python train.py --num_hidden_layers=10 --hidden_size=224 --num_attention_heads=7 --num_key_value_heads=7 --head_dim=32 --intermediate_size=896 --vocab_size=2048 --hidden_act="tanh_gelu" --norm="layernorm" --norm_place="pre" --norm_eps=1e-06 --positions="learned" --qk_norm=false --attn_scale=0.177 --bias="all" --tie_word_embeddings=true --parallel_block=false --init="trunc" --init_std_qkv=0.0415 --init_std_o=0.00928 --init_std_up=0.0415 --init_std_down=0.00928 --optimizer="soap_variant" --learning_rate=0.00688 --beta1=0.95 --beta2=0.99 --weight_decay=0.036 --lr_head=0.0124 --max_grad_norm=0.5 --warmup_steps=200 --schedule="wsd" --decay_fraction=0.873 --decay_shape="linear" --final_lr_fraction=0.05 --batch_tokens=[65536, 131072, 196608] --max_seq_len=256 --doc_mask=true --train_tokens=487200000 --max_steps=4066 --dataset="wikipedia_en"
Each number is 128 + 32 x the weight over its row's rms, rounded and kept within 0 to 255. Layers, rows and columns count from 0. The size above them is the row's rms in percent of the matrix's.

# layer 5 MLP down (transposed), 896x224, rms 0.244, rows 214-273, columns 168-223
size [ 99  98  97 109  98  93  90  99  89 108  99 115  89 104  91  92 104  96  90 103  90  94  91 105  92  99 100  88  87 108  99 100 101  90 104 103 110  99 108 106 114 100  96 100  98  97 108 103  94 101  98 111 101 103 107  94 108 103 101  94]
[[116 102 131  76  93 129  95 156 107 131 120 136 148 129  72 131 151 104  80 123 163  94 145  90 122 116 148 188 110  99 118 113 161 122  64 121 143 122 173 140 114 121 118 149  99 119  94  97 159  87 157 123 114 179 150  90]
 [109 110 117 151  35 100 110 129 118 118 132 115 151 137 156  97 127 193  89 148 131  77  79 119 130  98  92  84 135 190 141 111  97  93 124 167 146 109 182 104 102  64 170 158 125 120 146 132 122 152 129 143 175  94 160 134]
 [162  96 116 133 172 134 138  87 151 141 188 143 169 132 159 145 168 116 154 123 174 169 122 146 120  63 148  91 145 136  46 123  45 131 110 107 151  97 147  90 118 150 139 125  93 135 147 151 118 127 149  92 151 103  97 130]
 [144 110  87 117 134 211 151 125 133 128 104 110  89 115 145 148 177 188 122 151 116 190  87 150 141 157 113 106 146  84 118  85 123 132  50 135 146 150 125 121 132 161 168 141 107  88 174 172 151 156 101  98 132 163  78  99]
 [126  71 173  83 163 137 103 108 120 118  56 138 177  82 138 145 146 127 125  81 149 110 132 138 147 134 175 108 130  97 144 112  99 140 156 126 102 153 125 128 100  87 143 124 206 156 133 153 133 118  91  93 120 103 113 145]
 [116 161 174 116 171 173 107 112 193 127 171 150 151 115 111 110 147 175 104 189  87 135 141 144 145 148 100 137 160 107 170 106 171 112 157 179 111  81  95 156 132 149  74 116 123 141 148 121 132 118 147 112 168 165 127  66]
 [123 124 169 128 109 109 164  93  85  63 151 143 137 141 137 133 113 101 154 147 106 130  82 164  96 135 138 130 114 122 155 110 140 106 172 113 127 164 171 101 120 155 128 145 104 160 130 146 101  99 129 137  67 143  89  53]
 [140 133 127  95 110 111 118 110 160 154  93 181 144 121 151 150 162 192 110  72 183 156 118 174 132 133 140 120 135  96 105  97 111 157  70 144 105  41  96 151  95 150 130 130 139 146 116 157 115  99 214 132 169 121 107  96]
 [172  97 138  67 184 157 113 122 115 167 152 162 139 109  73 143  75  89 125 173  88 117 140  91 151 105 147 112  76  67  99 141 135 146 154  37 174 110  81 125  80 110 154 156 113  98 104 105 106 126 157 170 140 187 143 134]
 [166 147 177 180 193 169 167 183  86 101 164 123 147 126  75 134  79 153 115 115 131  80 162 155 156 137 100 161 115 113 116 132 158 158 146 124 142 116 144  78 125 132 132 139  94 182 115 145 119 147 188 109 142 105 107  97]
 [142 165 137 107 160  76 119 123 153 139 114 136 156 177 147 132 126 117  69 200 161 206 158 106 134 122 108 101 105 125  99 118 157 160 104 121 118 133 200 127 113 144 125 141 116 139 200 129 102 165 124 118 153 152 151 136]
 [135 190 121 119 158 133 117 159 114 122 188 108 186 157 135 114 106 100  44 113 174 135 101 139 139 139 126 114 112 125 132 119  92 165 125 130 187 190 124  92 120 147 115 131 131 143  97 153  67  68 167  17 146 163  67 114]
 [105 191 155 109 149 146 167 117 146 160  79 157 162 128 142 120 114 113 168 127 103 151 133 133 126 153 149 123 117 131 213 176 139  93 181 159 119 133  60 114  97 124 128 111 117 113 127  90 136 158  81 103  58 171 114 114]
 [160 110 136 143 150 137 107 182 135  88 160 122 163 119 112 144  69 146 148 174 114 161 128  75  84 139 140 108  97  82 117 161 137 151 161 102 140 122 164 192 136 163 162 123 145  88 156 181 135 125 160 144 128  62 114 165]
 [140 121 178 120 163 125  85  79 132 102 143 145 125 134  87 100  90 165 162 140 154  61 129 127 100 107 148  96 113 146 116  98 123 120 185 165  80  96  55 118  88 128 118 151 103 106 111 123 158 100 102  83 146 131 110 140]
 [110 120 124 132 152  70 130  80 152 166  91 107  99 136 201  77 125 131 150 159  95 135 105 129 197 111 130 139 149 153 126 163 150 183 156 107 199  87 123  86 181  73 119 158  44 188 105 133 144 126 143 110 184 130 160 148]
 [139 133 129 155  91 107 131 140 146 130  79 145 175 152 134  94 131  93 162 112  78 117 207 118 131 166 153 131 121 138  36 162 184 195 163  94 175 177 150 110 132  93 180 126  94  92 122 109 107  99 142 112 135 127 112 153]
 [ 96 105  92 142  60 146 113 154 100 130 161 163  96 152 140 128  91 200 166  88 150 127  97 178 158 186  81 120 128 154 129 122 145  88 198 159 152  84  57  93  90 107 113  77 127 104 133 157 140 191 192 130 134 117 146 133]
 [144 130 110 148  94 133  53 155 150 129 167 158 152 135 133 101 135 151 135 185 119 150 102  96 120 119 119 144 151 142 137  95  95 137 161 164 201  82 111 131  86 110 123 132 149 130 127 131  80  69 137  88 134 168 107 164]
 [149  62 177  94 148  94 153 121  89 159 125 114 168 138 143 163 133 125  97  85 173 124 120  75 143  88 117 189 110 124  95  43 129 137 113 186 152 105 129 109 102 146 107 141 146  92 116 177  89  96 116 143 148 121 104 181]
 [ 83 110 144 102 116 142 152  93  84  89 129 127  95  97 125  91  97 118 107 103 108 125 161 181 140  87 119 103 146 153 112 145 143 125 163 139 160 184 139 121 120 140 135 102 118 138 199 155 104 126 120  96 137 149 123 123]
 [104 108 115 201 135  67 135 170 202 142 103  73 141  74  72 155 157 122 123 151 112 111 132 123 131 105 163 165 123 100  96 140 107 113 128  85 152  97 145 164 118 105 120 163 140 138 161 112 137  86 139 115 148 194 149 137]
 [118 152  62 143 116 118 155  80  82 109 156 170  79 120 147  97 165 145  93 136 135 137 184 138  63 100 120 111 154  83 141 143  84 105 128 128  95 164 137 139  99 130 117 159 126 115 149 109 192  88 115 143 110 126 108 136]
 [172 106 186 102 125 167 180 131 143 179 149 158 153 128 130 127 163 112 151  71 149  89  61 126 115 130 163 117 150 102 103  98 127 162 128  97 137 153  84 169 139 117 105 163 119 115 157 147 154 179 130 112 144  97 181 114]
 [129 139 121 161 128 193 139 103 107 176 142 171  79 110 121 155 136 115 122 143 130 137 190 153  83 115 172 137 161 131 157  98 138 126 126 199 121 174 150 161 125 134 167 209  76 170 181 111 135 124 140  76 137 122  66 156]
 [133 139 179 123 138 138 119 118 109 122 137  77 172 101 181  91  88 173  45 141 122 177 164 155 105 133 140 142  99  69 105  91 149 165 145 166 147 159 160  90 116 207 132  92 176 124  85 178  80 115 119 154 103 119 102 175]
 [111 176  95  76 106 156 142  95 160 172 156 132 142 158 177 138 133  85 157 176 107 173 154  59  96  88  61 100 116 129 107 128 142 135  95 135  95 136 106 135 155 114 140 116 173 154 106  98 143 124 131 139 113 153 135 108]
 [121 168 142 155 149  92 130 151 222 148 167  53 173 159 117 168 127 166 136 154 135 132 159 151 113 126  60 114 109 170 147 151  72 195 161 111 146 114 120 139 145  98 161  80 174 131  98 133 148 121 168 151 160 151 166  85]
 [ 83 160  75 128 144 160 113 155 146 123 134 114 135 151  98 189 134  95 164 158 154 158 105 139 120  54 130 130 120 139 152 107 140  87  90 138 103  94 122  90 158 115 127  94 169  93 172 204 161 173 171 169 146 178 133 103]
 [ 86 161 160 104  84 145 149 101 135  98  79 159 132 144  45 123 137  99 143 103 157 111  75 113  87 121 137 118 132 180 204 137 104 152 158 139 129 105 135 162 168  63 125 105 204  54 124 128  70 144 109 122 158 147 131 161]
 [166  86 170 116 142 124 108 181 111 144 191 143 161 120  75  76  88 176 183 148  96  64 124 151 104 131 103 159 114 158 135 136  92 180 155 119  66 154 140 153  74 113 131 153 108 161 125 141  80 130  94 110 131  62 155 130]
 [105 176 180 159 137 144 141 141 121  98  87 116 118 127 131 144 132 177 121 159 176 159 171 136 168 117 114 120 170 100 111  64 113 164 106 172 121 122 138 229 165 123 116 133 160 143 119 151 129 106 125 134 113 152 178  90]
 [113 136 133  96 144 191 191 194  85  34 159 131 143  88 155 159 110 129 142 158 127 143 136 103  96 141 118  85  82 136 173 114 148  60 116  78 121 133 184 107 124 164 216 123 140  68  73 124 150  98 120 134  87 170  89 144]
 [139 130 166 130  64  76 193 155  96  93  94 107 127 124 220 150 139  92 129 113 179 155 156 108 173 122 133 112  63 125 119 129 126 102 155 107 152  82  92 129 162 177  92 139 131 105 152  87  99 100 112 168  81 183 184 147]
 [ 58 194 140 182 144 145 166 109  74 154 109 166 173 114 113 168 133  88 108 129 133 123  83  93 113 189 130 149 159 138 124 177 141 121 106  92 130 154 196  91 152 121 125  93 159 138 113 135 117  83  48 167  98  92  87  48]
 [ 73 151  60 112 159 118 161  58 194 162 119 150 159 108 150  92 155 108 101 145  95  99 131 148 198  87 111 166 137  79 113 130 135 139 158 164 140  80 151 103 120 120 126 121 133 143 147 128 121 182  56 196 149 144 151 139]
 [ 92 114 143 188 117 181 136 104 148 162 101  85 156 150 137 149 121 145 161 102 114 159 185 161 133  83 160 144 115  89 148 105  50  51 153  87  76 160  96 163 126  79 144 147 175 156 170 133 133 177 118 138 104 144 121 195]
 [163 156 190 104 140 114 100 138  98 128 140 142 159 101 140  43  75 127 124 158  96  85 149 129 158  91 170 170 118 146 141 139 193  78  79 185 116 113 120 179 121 123 159 124 144 104 111 195  86 108 154 128  94 141 194 126]
 [ 83  77  72 123 152 133 109 103 118 167 181 118 124 121 120 148 101 147  95 122 112 162 126 154 130 107  66 104 102 142 120 134  74 157 207 119 155 109 125 126 153  68  71 146 105 117 140 116  81 114 112 145 114 169 110  98]
 [125  99  80 124 156 128  74  90 128  84 117 119 131 151 135 191 138 105 130 169 127 109  72 132  84 135 118 143 145 116  73 161 126 154  74  92 108 167  95 133 148 167 131 164 145 113 152 154 164 164 189 129 159 106 123 126]
 [ 66 127 169  67 163 145 161 105 141 111 121  46 167 189 170 149 147 131 129 125 111  61 150 145 135  87 210 138  95 143 132 117 104 156 146 201 182 121 163 141 158 141 149 111 114  98 100 166 104 130 107 172 155 118 116 189]
 [152  78 114 121 108 113 158 128 182  87  58  84 130  67 172 134  83 113 129 156 157 148 175  88 134 152 101 211 138  81 168 127 146 138 171 117 173 144 139 147 122 168  86 137 173  98 128 148 104 108 122  96 110 127 173 212]
 [126 157 144 161 123 155 112 157 114 166 171  84  90 106  62 149  61 101 125 101 144 164 101  93 184 127  91 126 139  96 190 121 106 158 135 138 141 114 185 149  81 113 157 118  95 108 115 150 146 178 183 138 122  94 146  91]
 [115 122 180  93 128 140 142 137 104  99 132 100  78 124 147 144 151 167  89 137 117 168 160 183  88 114 112 155 177  91 148 111 191 129  85  96 101 121 140 122 130 142 170 121 110  57 113 129  65 112 122 135  64 163  98 103]
 [ 64 199 138  97 112 165  98 125 103 123 191 152 121 150  92  96 131 138 102 147 147 142 101 124 100 197 193  81 138 149 129  68 141 148 152 133  97 104  91 190 178 136 156 134 139 147  94 142  99 140 164  83 158 148 114 121]
 [140 137  84 124 190 154 104 138  73 175  80 101 162  98  80 131 145  65 106 115 120 123 145 148  74 118  59 126 188 135 103 168  85  76 108 205 110 131 103  80 167 158 113  73 135 102  76 143 135  59 119 120 110 145 175  96]
 [ 93  64 135  94  90 136 156 176 112 172 143 110 199 118 159 118 129 158 167  98 144 142 151  53  89 100 151 118 101  91 131 154 112 137 122 133 115  84 103 129 106 107 129 178  85  88 129 133 151  94 113  95 165 181 121 153]
 [118 144 100  91 164  89 111 128 146 158 104  94 137  92 105  83  91  74 130  76 147 106 184 174 157 112 168 101 131  95  93 169 144 108  99 163 117 132 147 149 214 111 119 135 195 187  88 130 159  96 145 155 104 145  85  91]
 [108  96 139  98 168 117 105 111 115 125  97 149 175 139 123  72  91 105 156 176  51  98 111 142 106 119 125 125  76 164 170 173  90 105  85 144 132  69 107 158 122 137 111 106 119  92 116 210 110 134 108 173 111 192 117 129]
 [125 166 152 133  57  83 108 128 119 135  95  99 124 145  67 121 113 158 131  77 125 161 124  92 169  76 146 100 133 145 188 112  76 158 142 145 129 124 117 183 137  98  67 111 174  76 152 131 158 140 186 158 188  97 167 147]
 [ 95  97  89 115 125 144 113 105 176 123 168 118 121 110 113 126  98  99  90 170 116 161 151 160 191 151  57 159  86 166 132  91 101 101 145 157 187 132 149 145  94 216 110 167 137 117 144 143 118 112 122 140 124 137  68 179]
 [116 159 130 169  60 126 114 166 106 197 108 162 124 132 143  94 151 119  96 155 114 169 109 119 121 136 146  93 180  83 154  69 120 168 110 105  84 145 157 161  89 166 119 129 140 106 119 129 104 175 183 125 139  97 143 124]
 [138 125 183 133 136 147 135 161 143 177  93 173 138 132 135 113  98 115 119 100 182 117 125 156 120 153 151 127 110 122  83 126 134 115 118 137 125  92 119  93 150 120 138 171 112 130  78  97 114 153 162 115  85 128 153 127]
 [124 151 112 168 183 154 123 151 120 183 144  97 121 141 155 122 186 115 144 124 115 152  94 128 162 136 130 175  40  97 167 118 103 195 161  61  69 150 106 168 164 102 148 147 101 137 168 103 191  81 202 140 130 137 129 161]
 [ 68 121  92 127  61  83 148 149 163 153 123 112 114  85 204 151 170 172 174 130 183  67  64 140 189 165  38 164 150 158 157 132 134  53 120 146  92 157 140 130 115 137 126 177 113 164 125 102 122  83 166 147 120 159 141  88]
 [ 90 117 146 127  91  92 140 114 100  95 113 146 152 119 107 133 171  89 121  92 146 224 159 135 149 152  52 110  96 128 132  88 170 124 145  95 141 169 133 178 138  49 152 111 168 157 138 163 144 106 127  89  95  72 121 115]
 [ 76 112 154 123  88 179 113 119 110 122 119 116 143 129 104 123 127 141  92  91 116 120 130 172 106 123  94 154 124 162 158  81  99 138 112 141 137  87  84 125 132 108  92 162 150 111 150 140 163  94 131 143 191 174 109  85]
 [135 135  81 124 136 166 164 110 152 142 106 131 155  82 151 153  99 142 193 104 187 119 128 161 105 147 118  90 148 173 143 121 126 132 178 156 137 121  94 102 139 128 123 124 113 158 170 137 158 160 111 156  67 143  70  68]
 [156 133  92 153  92 120 144 160 121 161 135 135 100 117 145  96 115  74 157 118 141 128 135 161 107 144 127 117 166 100  94 175 159 151 130 150 129 130 108 151 128 182 134 154  83  99 133 114 117 163 110  82 172 148 153 149]
 [ 83 157 155 106  43 183  78 133  95 133 133 149 140 143  80 187 105  88 155 134 147 142 159 111 114 142 129 143  94 136  74 175 141  80 135  91 126 126 116 153 148  94 130 165 142  98 168 146 166 114 148 128  58  98 176 166]]
# layer 5 MLP up, 896x224, rms 0.238, rows 215-274, columns 168-223
size [105  93  99 105 107  89  97  93 108 102 110 103 108 103  98 108  94  95 101  96  96  97 109  90 103  98  98 101  97  89 101 104  88 103 115 102 100 106 111 108  94  95 108  95  98 112  99 101  97  97 104  91 106 102 111 102 101  97 106 101]
[[ 91 103 161 164 184 175 151 140 113 180 182  80 132 119 163 159 122 146 120  78 171 147  70  94 156  99 161 128 128 124 192 177 146  90 131 105 188  80 115 108 138  77 138 130  89 138 126  91 127 127 103 132 127 163  97  75]
 [155 115 135  99 137 156 191 120 115 172 113 137  87 127 123 132  77  88  91 146 101 128 123 125  65 165 196 119 116 131  85  85 127  96 128 144  47 115 123 140 105 148 127 165 154 163  84  99 159 158  76 137 128 141 106 108]
 [131 130 124 127 118  51  89 158 115 109 120  73 146  89  58 162 150 108 166  99  85 133 100 119 186 139 146 143 109 127 121 103  80 152 101 102  78 153 206 156  59 141 153 121 118 121 203 163 139 145  89  99 117  97 114  87]
 [128 132  62  86  84 138 175 158 168 122  89  55  98 115 180 120 192 150  80 158  81 115 134 172 139 106  89 106  99  92 157  39 157 135 150 155 110 159  88 126 129 140 187 191 165 150 132  99 141 108  92 147 179  97 121 149]
 [155 179 169 157 128 135 131  46 119  95 158 109 122 113 129 117 134 110  70 102 198 160 140 145 124 133 152 131 118  33  95 167 161  65 122 136 150 141  88 185 117 138 147 149 146 142 181 220 137 101 127 142 151 176 108  77]
 [165 115  76 159 131 111  84 133 168 154 114 131 108 113 152  90 145 151 107  95 108 150 140 164 146 141 165 112 186  85 191 143 163 147 128 148 111 132 121 181 130 126 103 127 155 148  96  72 103 103 120  96 173 147 193 142]
 [123 133  72  94 153 114 145 130 135 105 181  89 161 195 129 105  68 215 187 167 103 106 113  83  95 108 137 108 133  99 187 124 157 119 114 131 102 118 128 154  63 153 130  91 140 143 179 162 138 165 114 104 129 150 147 181]
 [125 107 120 171 142 144 157 125 104 121 146 133 149 184 140 138 166 112 146 110 160 130 116 187 143  98 200 132 141 155 137 159 131 147  96 161 121 197 167  83 223 127 159 139 165 122 132 180 112 135 110 104 140 140 157  98]
 [124 117 146 133 105 135 166 163  51 174 142 130 173 102 127 146 121 137 110 100 111 126 129 151 140 103 132  85 141 100  93 100  78 134 131 150 140 105 141  85 121 111  78 161 144 142 170  69 139 154 152 150 114  91 114 180]
 [170 130  88 124 167 151 193 120 117 108 132 124 106 106 102 146 135 122 160 146 111 149 102 161 177 186 120 106  90 100 157 177 172 100 144 120 144 139  98 114 137 105  75 145 126  82  82 105 179 135  78 141 181 138 108  97]
 [129 119  79 183 128 121 170  98 169 155 122 122 153  85 154 156  99 183 154 178 106 147  84 120 111 184 111 114 144  96 164 100 120 164 114 143  44 117 108 119 131 144  86 135 146 169 100 105  97  77 148 152 143 100 155 148]
 [199 142 103 133  99 108 115 122  95  78 174 108 125 109 121 131 157 117  82 141 138 147  81 119 191  88 128 104 117  82  92 126  88 134 143 103 132 136 128 166 162 156 147 130 151 183 158 132 105  99 160 136 120 114 176 133]
 [181  88 138  73 134 182 124 162 113 124 142 124  99 106 115 136 122 127  93 148 144 118  85 158 115 166 145 113 100  91 141 144 205 109 156 169  99 122 107 162 144 134 160 130 139 111 173 136 141  98 155 131  95 131 116 201]
 [128 119 172 120 156 100  96 157  98  63  71 189 130  99 208 109 160  74 111 145  86 124 130 181 144 151 127 162 118 148 119  95  62  87 131 117 136 106 178 153  93 107 150 153 142 144 114 190 128  92 152 150 155 150 154 105]
 [131 165 152  91 117 123 127 137 105 110 146  66 147 143  95 109 123  82 179 156 124  99 112 121  91 139 148 214 165  99 140  95  98 126 148 102 171 159 111  83 109 134 115 106 136 154 116  99 156  74 168 110 128  77 126 121]
 [166 106  82 129 138 156 107  80 124  81 122  73  89 131 145 113 139 139  77 167 134 141 160 175 151 189  87 176 140 125  92 131 130  93 156 204 133 163 159 117 184 161 122 177 115 131 151 117 142 104 201 164 163 134 200 143]
 [112 129 135 112 143 139 100 123 140 154  95 129 183  87 212 126  86  89 137 162 119 135 134 155 177 157 110  97 169 148  99 131 120 113 147 152  68 150 105 136 123 115 165 119 104 108  93 119 154 152 131 110 112 183 132 113]
 [ 97 174 110 137 105 121 185 106 127 138  73 162 152 148 185 122 105  84 128  89 141 145 126 114 133 125 155 134 140 116 167 172 130 123  90 120 168 142 150  97 135 191 126 119 153 121  98  83 118  84 143 105 136  97 154 116]
 [134 124 140  91 117 185  99 158 122 135 124 156  83  82 129 106 100 102 112 187 171 124 129 179 145 215 124  88 125 146 184 170 116  92 125  72 161 111 108 140  70  75  88 136 118 170 126 224 128 137 183 106 114 142  66 105]
 [104 142 131 126 108 111 103 168 101  83 119 119 135  99 175  90 200  95 131 129 166 146  62 168  25 131 149 147 170  93 125 128 134 120 153 160 103  95 142 178 129 127 133 154 194 147  88 131 115  77 111 106 192 143 127 134]
 [128  89 124 124 133 157 135 110 115 157 131  77 127  72 150  49 158 105 123  79 141  86 106 145 100 137  94 175  51  68  61 106 122 101 129 143 120  98  53 180 134 104 149 146 167  94 156 151 129 127  94 135 193 107 183 132]
 [150 171 115 131 158  49 179 170 134 165 123 117 117 149  86  89 140  97 124 121 115  89 139 120  88 105 124 115  87 143  78  83 116 122 168 142 103 118 151 100 156 111  84  87 163 130 135 160 138 184 124 157  72  48  86 150]
 [155 116  91 100 120 154 150 105  88 111  51 140 126 130  87 127 129 145 124 163 148  98 148  54 151 147 104 146 152 136 145 212 194  95 119 171  77 181  83 164 136 164 101 198  73 112 131 166 158 170  92 189 132 182  82 164]
 [143 101 176  98 174  67 115 134 160 108 149 116 154 141 167  96 150  83  79 144 141  90  63 127 161 136 111 124  60 143 155 130 134 115  88  94 156 129 113 127 112 134 115  61 152  82  83 124  74 133 167 185 130  67 140 139]
 [163 172 115 129 152 149 152  84 139 159 122  81  78 143 100 118  77  85 100  95  77 158 164  61 104 126 113 159 183 105 103 129  85 135 174 165 114  77 162 134 105 128 149 229 137  93 111 143 123 113 158 122 142 133 112 108]
 [141 155  87 144 111 184 155 158 119 111 119 103  90  62 176 126 152 122  83 113 190 120 132  96 146 157 141 118  86 155 127 202  94  97 106 182 129 124 100 129 150  75  33 181 127  93 115 157  96  98 136 196 153 156 147 140]
 [101 123 155 128 164 140  84 140 169 111  76 138 104 113 174  94 149  90 128 134 106 136 103 102 102 167 134 121  56 154 103 103  55 180 114 187 135 171 102 148 108 155 111 186 130 115 110 138 143 177 149 170  87 135 119 111]
 [ 94 155 140 156  88 103 152 102 142 126 144 112 139 105 169 145 145 129 109 149  77 116 100 133  89 186 156 118 133 104 146 109 147  67 132 175 110 144  93 185 102 139 128 120 159 147  78  88 132  85 113  83 112 126 113 150]
 [241 150 206 158 157 122 114 147  87 127  84 117 104  74 140 128 150 127 119 108 142 128 181 158  77 109  99 107  70 106 141  97  94 125 175 154 118 135 145 147 110  81 153 135 118 203  90 115 173 101 152 139  83  83 113 119]
 [103 117  66 169 141 127 116 112 100 115 118 107 145 108 158 128 178 124 130 118  30 116 131 181 156 174 198 112 165 170 107 134 111 110 150 134 117 136 144  85  75 145  93 174  99 134 139 136 138 131 140 131  84 147 145 167]
 [100 189  58 127  87 108 132 137  69 129  95 141 119 135 130 129 120  92 186 134 105  33 122 136 116 102 118 119 144 153 136  79 135 107 143 126 158 171 127  57  93  99  73 133 140 111 149 163  82 163 106 120 170  91  78 151]
 [130 144 181 139 119 107 215 143 136  43 179  75 151 129 127 144 125 130 101 116  79 177 120 134 139 135 127 157  64 163 118 113 108 133 101 137 102 134 145 118 112 182 135 155 161 158 146 130 103 155 132 149  86  97 116  98]
 [150 114 129  87 146  91 148 192  96 149 141 142 168 144 157 120 167 160 162 124  83  97 124 165 108 153 142 112 120 155 139 165 128 198 148 140 112 131 104 164 114 124  95 130 140 153 157 136 105 150 154  77 110 126 131 111]
 [ 78 134 117 115 154 135 114 109 127 100  68 137  96 143  66 117 160 173  88  73 113 113 129 129 179 107  53 125 107 101  93 102 149 128  94 141  93 177 141  94 159  85 132 138 172 120 165 159 120 158 145 143 131  93 163 117]
 [135 139 157 172  47 147 119  99 114 129 182  60  97 109 154 177 109  96 148 149 135 159  97 140  83 139 163 104 130  84 100 119 111  98  75  60 116 116 174 156 171 203 154 102 167 105 142 149 120 180 113 189 131 112 109 143]
 [100 125  85 166 130  83 130  73 115 132 107 176 153 145  95 132 138  95 115 167 114  89 140 136 164 170 142 133 114 174 134 189 167 111 102 128  67 131 167 148 163 192 161 107 169 101 149 112 118  63 107 103 128 103 105  60]
 [125  66 116 152 107 118 173 188 140 153 115 218 107 123 102 193 123 131 176 137 164 137 117 181 118 193 120 109 159  85 116 122  87 134 123 103  66 157 130  90 109 150 166 171 156 121 111 126 226 112 100 126 201 118 109 180]
 [ 66 217 141  83  84 122  87  93 148 114 133 119 135 149 106 157 118 131  90 135 131 122 123  97 151 135 177 184 105 112 150 144 162 130 109 139 113  52 180 119 139  96 111 124 158  90 106 107 110 124  98 154  81 140 140 134]
 [110 108 134 141 139 120 164  77 176 123 143 147 166 162 143  94 158  64 217 103 177  95 134 100 172 118  98 133  82  86 122 128 149 112 127 158 119 140 156 148 151 106 157 118  85 107 102 118 156 188 118 139  96 114 155 166]
 [147 151 168 148 187 105 171 146 143 151 144 142 197 141 114  93 131  76 139  85 169 180 186 165 107 135 189 154 163 135 145  99  98  94 114 156  82 125 166 108 130 111 115 144 111  80 141 134 105 139  85 146 123 125 102 125]
 [141 125 120  88 176 105 136 144 108  94 177 129  76 117 133 183  96 105 124 156 131 128 114 161 113 133 137 131 120 111 115 170 171  89 118  96  88 152 174 115  96 160  95 142 165 133 165 159 131 182 128 136 100 127 105  95]
 [ 98 130 110 135 112  42  82  87  89 131 207 119 138 165 125 111 120 151 121 111  41 106 136 145 153 153 152 129  81 147 102 127 104  61  78 170  64 107 167 109  90 179 143 114 141 147 120 110 104 154 137  96 154 155 163 127]
 [152 189 168 106 113  89 135 131  62 126 123 134 122 120 114 122 210 124 168  99 117  98 163 126 133 185 144  74 152 113 152 170 143 113 143 153 111 127 117 111 166 129 147 181 114 191  88  92  96 103 132 177  69 109 114  95]
 [ 99 100 100 126 150 204 155 114 101 105  93  63 155  89 147  96 126 164 126 121 122 116 106 165 144 122  98 135 106 129 135 147 144  89 163 130  55 130 186  75  46 166 119  72 151 173 185 108 106 116 133 196  93 136 144 148]
 [152 128 192 177 174 146  70  86  69 117 159 116 110 203 148 128 147 109 134 109  81 161 147 110 171  97 145 135 143 126 150  75 159  78 128 119 129 106 119 131 116 126 113 132 173 140 103 107 139 157 158 119  86  91 122 179]
 [124 155 124 154  82 128 170 174 148 119 112  89 101 119 172 158 124 125 119 166 134 123 101 113 123 115 132 144  92 106 113 175 179 131 180 119 143 120 159 166 101 134  83 163 141  88 162 146 185 159  85 117 128 132 143 106]
 [131 117 112 120 218 159 136 106 162  94 144 143 142 145 111  77 114  95 115 146 118 118 149 113 178 145 230 176 105 136 100  84 135 136 140 150  76 100 148 120 186 158 149 170  87 139 114 114  99 108  97 127 128 202 154 170]
 [134 132 105 106 127  92 151 153 123 123 139 117 188  90 159 180 150 130 116  97  97 165 125 144 132 140 117  94  99 123 156 106 112 126 166 149 170 129 122 119  95 110 124 164 168 104 160  95 117 161 148 122 138 116 101 164]
 [185 130 195 107 146 147 111 106 139 178 147  96 161 100 162 120  97 154 108 157 117 154 150 114 180  99 168 135 130 119 149 117 127 115 126 185 153 137  67 156 127 139 195 191  94  40 183  94 115 112 140 157  99 128 139 131]
 [104 138 152  99 178  89 114 109  97 177 192 178  84 156 148 123  80 141 119  61 133 136 133  93 143 127 180  49  88 164 135  39 159   7  88 140 127 165 106 100 158 128 103 153 145 145 105 143 133 101 173  86  77 150 156 145]
 [109 126 144 157 110  89 112 158 109  90 109 165 146 112 158  76  98 131  91 115 113  59 104  85 131 141 126 137 138 117 109 145  76 137 111 109 116 111  89 130 123 163 150 164 152  89  90 130  96 144  99 123 168 107 221 120]
 [118 121 130 124 161 172  61 180  52  96 146 118 113 151 113 176 127 133  68 116 152  89 159 113  59 136  78 157  94 156 126 163 132 159 106 145  74 193  88 113 162  88 109 131 134 139 135  88 126 158  97 147  98 160 135 157]
 [139 118 121 128 147 144 148 134 100 119 108 104 114 139 150 121 156 162 142  97  67  64 184 166 103 160 117 155 161 195 145 194 118 161 118 169 163  93 108 161  74 152 104 126 102  95 129  74 119 115 115 149 153 188 122 112]
 [ 89 142 117 152 172  82 162  87 180 128 114 139 203 161  70 136  88 120  84 154 130  92 163 113 139 105 131 125  90  79 164 168 116 153 118 146 104 152 146 171 126  85 116 168  95 139 115 128 158  82 117 144 141 126 117 105]
 [120 211 197 123 215 167  90 112  89 114 133  99  84 143 118 107  96 114 170 135 100 110  50 118 102  89 193 153  91  75 153 108 111 155 155 139 146 123 154 101 104 207 193  76  96 161  34 151  89  79 154 130 123 110 132  88]
 [190  88 101 136 197 152 152 136 129 107  88 145 113 160  96  98  74 115 137 135 138 108 164 119  93 119 127 152 107 170 112 112 153 114 151 193 158 137  87 164 149 141 127  90 188  78 123 148 133  95 144 115 153 183 155  93]
 [166 102 144 112  98 160 112 140 128 101 133  80 150 101  79 154  70 118 145  85 175  64 135 135 104 117 135 126 129  71 201 172 137  73 126 144 126  98 112 120 179 153  96 149 143 138 109 110  76 162 121 125  54 144 119 165]
 [131 183  66 138 100 112  74 117 133 173 127 132 134 148 149 119 144 164  81 106 145 142 161 178 128 172 138 154  85 124 103  31 130 134  98 157 207 159 115 116 122 159 141 144 179 117 113  77 113 195 104 158 177  62 135 144]
 [131 108 135 147 104  87 155  99  53 115 112 101 159 116 154 134 135 145 128 166 139 102 129 169 135 137 115  96 134 128 108 123 101  85 166 186  83 167  97 114 181 131 119 142 144  32 165 172  89 116 166 131 109 169 175 152]
 [126  97 113 132 164 120 168 124 140  67 122  88 165 140  72  96 102 126 121 143 106 136 126 169 106 113 113 119 138 159 125 192 205  92 175 113 179 143 165 133 108 135 123 103 128 111 161 113 129 107 165 158 114 129 108  97]]